From a checkpoint of a small transformer trained on Wikipedia: MLP 448 SwiGLU.
Each number is 500 + 40 x the weight over its row's rms, rounded and kept within 0 to 999. Layers, rows and columns count from 0. Numbers have three digits each. The size before them is the row's rms in percent of the matrix's.

# layer 6 MLP up, 448x192, rms 0.11, rows 173-184, columns 0-191
097:490537524473489531444485464502515574491488594509472489628505447483491487497489554479507504511503517472479467533522461477464497524499496583515554550500516443528530595487439482511528478518508456473570531513573474522552523483548493517513547523468505486480471574534495485561484521418518512471487490472475534540468472475565479511503486465493472485516439469455498562559462580440432476440486529539454549505424565585474531489504518482523448490521513554451572472498484555505455439446513503531599473560457529477477516520582433552494520429426485529514446447469509543580436560505494463480
098:547455506569484467589547497564515582496548491423546512483501474473487475532520492520480552451516477532474509513525512491486556452553495552509525513496514505518505539557456461586456477536499519484483439487534486533528537485520507469498489516529581509528573586522483485514468442467439525398491496437494479528512500495493489484560481482461556432590510537589441444483500464504523502445552490416365576455465496494509476497531517620507508471487497468490553552465510488566510549475527453520517474508504462544549432505471526476574498566530465515505452561463480554500531471514435487481
103:553484565511450476421526501442459478527561545403515583467504475453502511453492498522456513616472525516516475535532463467529424501519556500467526525501600532473553525500488507466530511506500502541556455527491519497498479488430487521515516574476524504476513507588477489494532498532532471582545513438537430518477453509543532472503553530582525515563507496481524414502418435458477492493485410470604498514512532567484445461517509495545491463420464482468557452479487551499530459531479456473493513546475503473475455406448573518522453497563481503443552509497494506426523547496487502503
098:560505564541542457465533583502533464454490532432515513461517536550529515528404485539484519516444486498492584428450545593508592473400480516527469540486453485481528461530537447447503511503506560509541470467410512492462520442495451593498433498486512429472488469539487528528519453488480504485519513442489515529537543415474484494521468545422551425481538551534455499541432485484470487554455459532557485505494424497506500521575453465548480503499523483482527514523563504517556489474520521562465532506444522548505506527522511510516419568470448475508451547509402552522488510479499508535
095:516486518534531453471499519550505547519532532483567523515516463432476557515415448519505463510485473520442457546500451466520529448524519516500481490448473433514495485490464479473471510417463403505532514543444539502432538484497490545433530509468478433430524473476580411431532496523465536542527516517476412478473496488447512500489527461538544527495493494519543499415469557437556507533505452519516496494510496445484526475474521518498548539505468405501495563475493550513412480597567504481422494492553569530514468428512545377482508448475425503522473482473494517534477467582545521542
096:478545532502478506521513592528472498544486432527482527450495397453501472496477526508474556521522488471523545446496530518591506501517506509469481533530483470512492537478466502503581444499466527449550462488511466459482574510478505439501577510458532495564500461511529561511482481519492513488489570460452514498522517460529482479564436410452441494526566471538511468488478560411537474493497539529458525557569396500513486543502531483526479417498582406539436504471464497498551504518560501498469591531518430433549471546453461557434477493450506467502517554519558566499487510539525591490
099:420499476497467536562552483539514552418453460464483405513530521506467499525458475429455550545463553517486541497422578488503523516464458459442585550473474427517472518485545547514475548460516507488550463501508545511560518442545477593433538548546572531517571577538500467480453487451428543502481415491456531519487455478488468556518463456499530545457471464503558514459494445495498569513527525612435508492528483482525497506504495504545536528484509472524503433450489462513522507501479487502498538464415512497516534433495478512529525449486605494507498480507490573449480562540503539519
098:519495452521530484465480463480511458417457553495482521494539476510490527464499467495513437464509471502449501568522505559502461461525459543454573483536472542505487499471562495507445450441476424511572498512527443483466487505508501487528524455560487474491444513490461509534453507608461447431435456421492513548481472532492509522460542507444493464549468510529497516467494465519509491637498507407541515459460489517524513512494416521477482418505468524484555525495513517571475471559488504521522447496457533459449536505563511455411540502427549542488494458524579378418510565537459469520
101:541507583547620508546459494462460479429474441427505460398516470547510458488458473537428531463547508454400544545460524545530503529489541504536469469500529479466463518503591525523462547550489460535512519538556480554465515476485518558517424533508462417558483473554497508533478502527470510509492472563455500484517490440473566444547550477487504459506552562484540537482494521506476462505523471507525538447505476524546486533455511462454523517524435503523455449473531521494580550603530485478485543422453511491500479521471504411460442562514548458522494587521478497468520471521521537554
097:611487459517580574479500455530492588519471526480525488455430500568558452458493506533481472525482503534473505470445502498490518543598568551483443483502542511449438467533453428455456491506472526542472433567489456515483527490498461544534497470486548500506497508474540530526419479528547531501515501535517500534525564464546537459543543482567502527499538507546554534491418609510508473523467530450462410465537491506477562500550546458525467517451526472496506523493522479526464535434418608491525464557465487588490527536486506537566424482533490513490459455541511512463493488532516458545
106:482424516514471528555463553522467483496527489549500513444530509557524435545507491509451489508466498570498480466549443435475480502495574567506517581476489493526487514521520455508498513590602540501478412516538449523464504451525462594482498461429590473504486464516534505475493512499430511481498489469521551468459473523501549493562431423475500442490465506568470516481514532570493507454493448537507492426499575477522467508533501523554555503488510466567557473506506504530576550469529496514465458546554555451442504511536492470413532509468554552536613436486425509485512497488567469467
096:464480522485561516495512453529533505489540471376551535485502481509590533467493435469521513517459513467456541489477501485512494521462472491512518519465504507542451500516494471494475548522473469523475460475429480449499517529475447490514538510526489574499478493421500537531505527428533540431431532506427471521452492493573567502442511563518433416501503543508518440467514534543545509487563472488473518438463545452574503411528548542515489550508488447407513534486571453586453565595432534542541532487527448509494456504414534435471502474493510525512537524532559496425488479454473490571
# layer 6 MLP down (transposed), 448x192, rms 0.106, rows 173-183, columns 0-191
097:518482554495516517493519495544460544406483459465540537523483460451479434459496481383436454533553532476555509521458489515508437464562476497470546457471447552530531526503488484600507476549534587492443445464464459483576560477492453490566521492465502545577497459511559456431432558545467521481486513513499561461502444516472512454561469511445450491490492538496475455510519439470509452447368515470528536555472520450539590514444480529496505461482491505505459524462581473517515538468483473490487501478512557514499556513441529523492534491478467486488450507524495447539441436466561537495
098:505528522480501454453409466445458557510496490481540547576470500485480504516542522496512490544488471469470485506464482481554465512481477462420514445525591430370578528471536467547424544511485466479482488505442442552545501509506484500459497532457432504548513488524519500492508510529597499602500496543434435507556533484477481477453497490522474508559501496490501514536426512523430462461491479499433471522549467505424535476511536474472497464496470512484510465506484508478495511427554482529475475504439529459416518427435448534522515511476422474571435512428463401453549538435535514501
101:520524445496456468500548523488524468480554469447537452599490441469525498530520549476452470569440548558465479513507480508563496495505539478463556470525523449511437547528520558578471488472474483514510449536441510489521492503507478560521532479476451447541442534559483514478466445490547471456510512526550534541470495503497487570440524536449424495488467497445504436472525520503566455519517537452530468512402534575573539601451659531553421525470437537480535479414519510490485507510485518502469500496528503425448492526485499539497502481529469518521501430517494548487569553485506468481
097:515534446469490494530459618535484440475502504514472611466495537514521551468527432444434505443538536491516567510501522449521493481555524487444479483529442497528552533489507450533482589478473546478477468491523485509540570462507526543452465550502498490537455501594447428510412449510503445478461513518440511497602409543549508478604502535543544536530560545506539478490514493495501493505592556469498539590417430509475510479540451513552466530534509455517511481454457473513509475547478500516504483482535478506549490547463507500590510553513499478510512493483572465496442479518542494529
096:521503516438449481450594434459543470490484496493426528501486516432520470524505503491454488466420520531455439465457442540550493468479578528476472459494525461490501534462463532486406529463456574526454494517500582550487450504541495520599481550458542451446485479521417526538554484523514424505524446537553437511432437502486505474523516533548492555527577473509517490542521525558543505516495467508434537512527481529585496496515504441504433477507422451536474483466446460464460444464523522511591475484469459541488569549493444569468462560474498552481522517441474479553501510528489502513
099:438506577528470504527470503408468517567486528526544435511510549556448528432504516492466558496482565524463443462517511497585440543528616460550530493497495574487569534473472511453496497523512513510522471529485527517470511503495511552510505513601448513497448455547489522578528457504527480474479577576528445500497482532542575478460465512487487501563444479492525471444512564524587539522431565494511443447487525539484514512511474482501541500501497503538572497566503570445560498532537573460598429465528421512489470471500498467500508533479451443530515514538546456510483539449490533516
100:512467516486582477434531508493510443515494567500482464464463484546461470467540488479520507474531571443518454483461525492534501529482451483560501522430491564580468496443623440458534502551388453529575477511517488516430465469453552491454418490545504563524517521494502495518474529552468440517467403518427506479542506528493477510490532509505502604475545416488540521488476460452505558532513433452454459494543456538536495512494493504490475471471488532505533490504474458521455550453530526520472536524538413497556447458454442513511554551435496481469496529479527468441467496583511443548
096:428486483463526549539526505523525528548459481466487453538563503534480529494594519441519576507512602512505471490487505497490498507567519532411482581522452509505442542472452495527482514523472538518516539520581467519483424511485513516474466508572431499523517472523504466523548486560506583459520489513474491491463515509574526477476497549442484454539487560490500545466522476532455502470541538508490553525496538441425517553539408464528502576412577508471564413452519523542518602517420552484483463542483433445550533507478534523542509421467479558486499498496540494483502528496463442441
100:451479508496404534490432540516495473526432594555524454466434479555489560500573508469489457597529535574493459468506492511455500491533409411470526519561504534560525547509412520435498502473523523477500541560470504518454516560503492484499551539523506544469453429489527548495492488557473475540513524551514496487470468409502434443531528477522534512543488591487437437442516531449521507548483510502519505527507503528445480504536465528494423561550521482485447542489552495471589491496516520499535569514521529431493560571470522436513481497524462476498515457528552488520432521480515562554
096:559464490514552439506581548535421536494481447530541522524550530487492463454535458506509494497552461435480475524483483493434549442491508511502558475472485464641419510537529487536545538480517502527512506525472500464519526464449467495546490451378529489429462456502510507517515575459504578536567465505448544530520530548504539479521509541497496406500579423510506523409500492524500519577533477534506498584469532475571460559502471576545535485540515468520482506503475480491451499581577503528480538498518512532504537526497461460523582524549520444454458515517510573515465469529500515534
102:506520489467534503528544418516509511454519519470477502518488471546515516497527495498524487497509515479571490530546473478515546498495531501490491489487526507818500536496467446578606507470497498514517538529502521434497553511505509444566507507465483478533530490501498508571498508513474618497448561475538495463484521530493510488531534574490472502495508469451430493508467471517515453469493512495544479486483516521633540543529508506475496492590549438489458520538501504495485489465463535463470534482492527464528491499534521486500469496477503500464514540473496477503520516488438523478
# layer 6 MLP gate, 448x192, rms 0.118, rows 174-184, columns 0-191
101:461494558500454554488517379509465527476500504553481412459464541492531398499466625509512557574618533513486462523504535500438501486536520499533523528520540555496449491506451499577509536494504522525568449483476506506522538498540559516491463519476509535530536529526531539558469478492504566439477475500462540474461514526502477486561499586572502512518504512519577460466589535562607474526490500476493489535541557459493502539500543527521578446547505523515538536489491432532513512505416505485534517485467467494493474451521465556486523530551567533524456530437488496595533478518476533477
102:426512417469555511532562493544489509481483430520511460513405520436497549521531521541545507483468463496568472505563477527491457486505505560640460555526500489481508456549506564491488573530483495473547486462468432449498527425498550465459560511498477592450439515442573574529495516510558447483528502468465544455444516520506486490472460506466494424453505510517448577510498522540471588523510495497535512527454536432524458476472518526481538505481559465541549511520481513447380454520448553525519447525498501499454475508504443531508505405523537515487510474445501518517446479543508490481
097:495451459531472495435521408487517515522532442497490441453573588506522413505483512556449501478503521483521544486592528521486508431524531470433552482536573475485503539463517524547526508483474565491523469507464501573529512474525447503473481502594518567459470573462508537465555557473491525506525444482437562480516512571500476441430503461393552418514506477528560546531481552503462477472441505483452487516498470455510484532522559496514517467502515474534477475461492502487469500525412515470478485423496492505482570449474554523472514493455478547428447567556505524525465619517500529529
093:458461441497518458478482455592544500501495583468439522471427559452458482509469510462452498585526547463521457487489454532461563461512534537532497445462549460544489419495511470501580554493530465462462543515415422524516569537521431496594472431569507478494519476411498562482455487531505513533575509517502401518539537433504528526528492492451464443537524519472528548483482473511516528507490452463543458489492540482536512523543439482512503487513557497516525483518474473538461492449521486518421496445458504530532569480474501534484550489496461468451530438524522412409498455488496547454
107:471551468498549489442520534487514438464548552536523447472506399593525491465502500569520521457493486387534509448503481550470500509492512520541450498457519426539552518492458418527501508495495436539468471525484506510500495438449551427487535428582500507482556511390534477499422529527512557462488508462512569499482548620537429483471500505572425512476504446503472509460535488521583427502488446497510480599480487484550516486543481475558518437467535507466518471466486446455529514484538473491477482558525439501489468517471501511485545534528464493527488551547517504565504515564530541510
098:528588427433545486466513494472419446498468559513489397491415488477528448450527511514562513481471549489565512418486485442498474547468479444542449482431569504503454468472519456431461539537524415514530449495506518509471470502488531479499525523476488504436442492504478496527519546529497555474463471539506445513542529499542485424479569563516474508500514470526494542526500514433548503567548539569501468466560479521511498489522521519609461521525508514488531550605537446518481481489488496535555509483487400445453515485503528393470533491530576479431439521465552503521506486531490527482
092:431489506488547519477494462586570443479504496539474547524475614591447509491435515512533518472508478493515484496502464557495568539481539505466538451485524464504502458511420447512491505566516509549521506501499461551477464453540446460515490484557520510537450490507459559500453551481565547507530541515408458472508455518600496504435434489427591428481485424488518495510501504558513537503503513452482478549481462495528476553507520562475549502519453551534573525472450490542491456533428559577497479441486427534462493398434450473502456507440509502531503461472486499489490532458521557516
105:507580475431535441533553541490522443458410481507504502568486570461501500460490475528465512480497494530540444516484484568450465543558466513508510494498519430435467461559527555476446526501468428505454426559523471501484510547549502425423510501434509528503504464479529478533427530555552477517538545592456515393500508464469493453491514522499503464468503482515530456527576487475447433488498502571534534468422540438550547504443560479418469499509485592552490508469489491429465506532464473442490487464470476489503524467472536481473529549573534514503540459563481520526535526511540558547
092:473575473528461414552533450498480477480555452549452482475501582514488470447510454466477482454482459469529462451558436486548499434443494533475461533569457397547562521528531527573495504506470478387517454425558448515515495443480441484440569467517487469511506478464471509532440524454510434461576527472488492484514460460452475449499463508454443474496506511519540537527459474466519497459546505458551529497476469445602483486479487569520445484508484516530573469486512536499520490527505519567445541513454498487544526563462513534517566516525533458549486484576497494455512522480402550497
102:472546477439513483483445458561505540539417389510522503477454508459492534518479525537512504442466512437422455482461489482413505508524537506515491507484519481469488526496522533481429543503483497578550516506515549547548498519427560511510479555544422460490496495434467557499521519408486482558487503475467482465434532438491492550450524547503417495414521452473483501556482481491465517502445517548469589513547518516507459471511494514382464489496410445458479494551525458461471462510502485575519483459494431526496556406551517547508499491436465482426467473538475518447520452522484524550
097:459529512514526452487519498502485501564538501480397478506533538516519479470446559515454453462461454549448473489511517557498511459492510534559432542486432537515436490512520514505493511478445489461517466462495522533512506426502515422478503482488525517528524584530601552434463545415502542456532554481463509540432509556569554490502463435513411546500545470463502562568462483500409489450459479508491514507477531393554569476518516576466453542554567488468521532560560529525447546534506495435527481450526530411478493457566450509530465526529455512489482474549517535521518517468525504495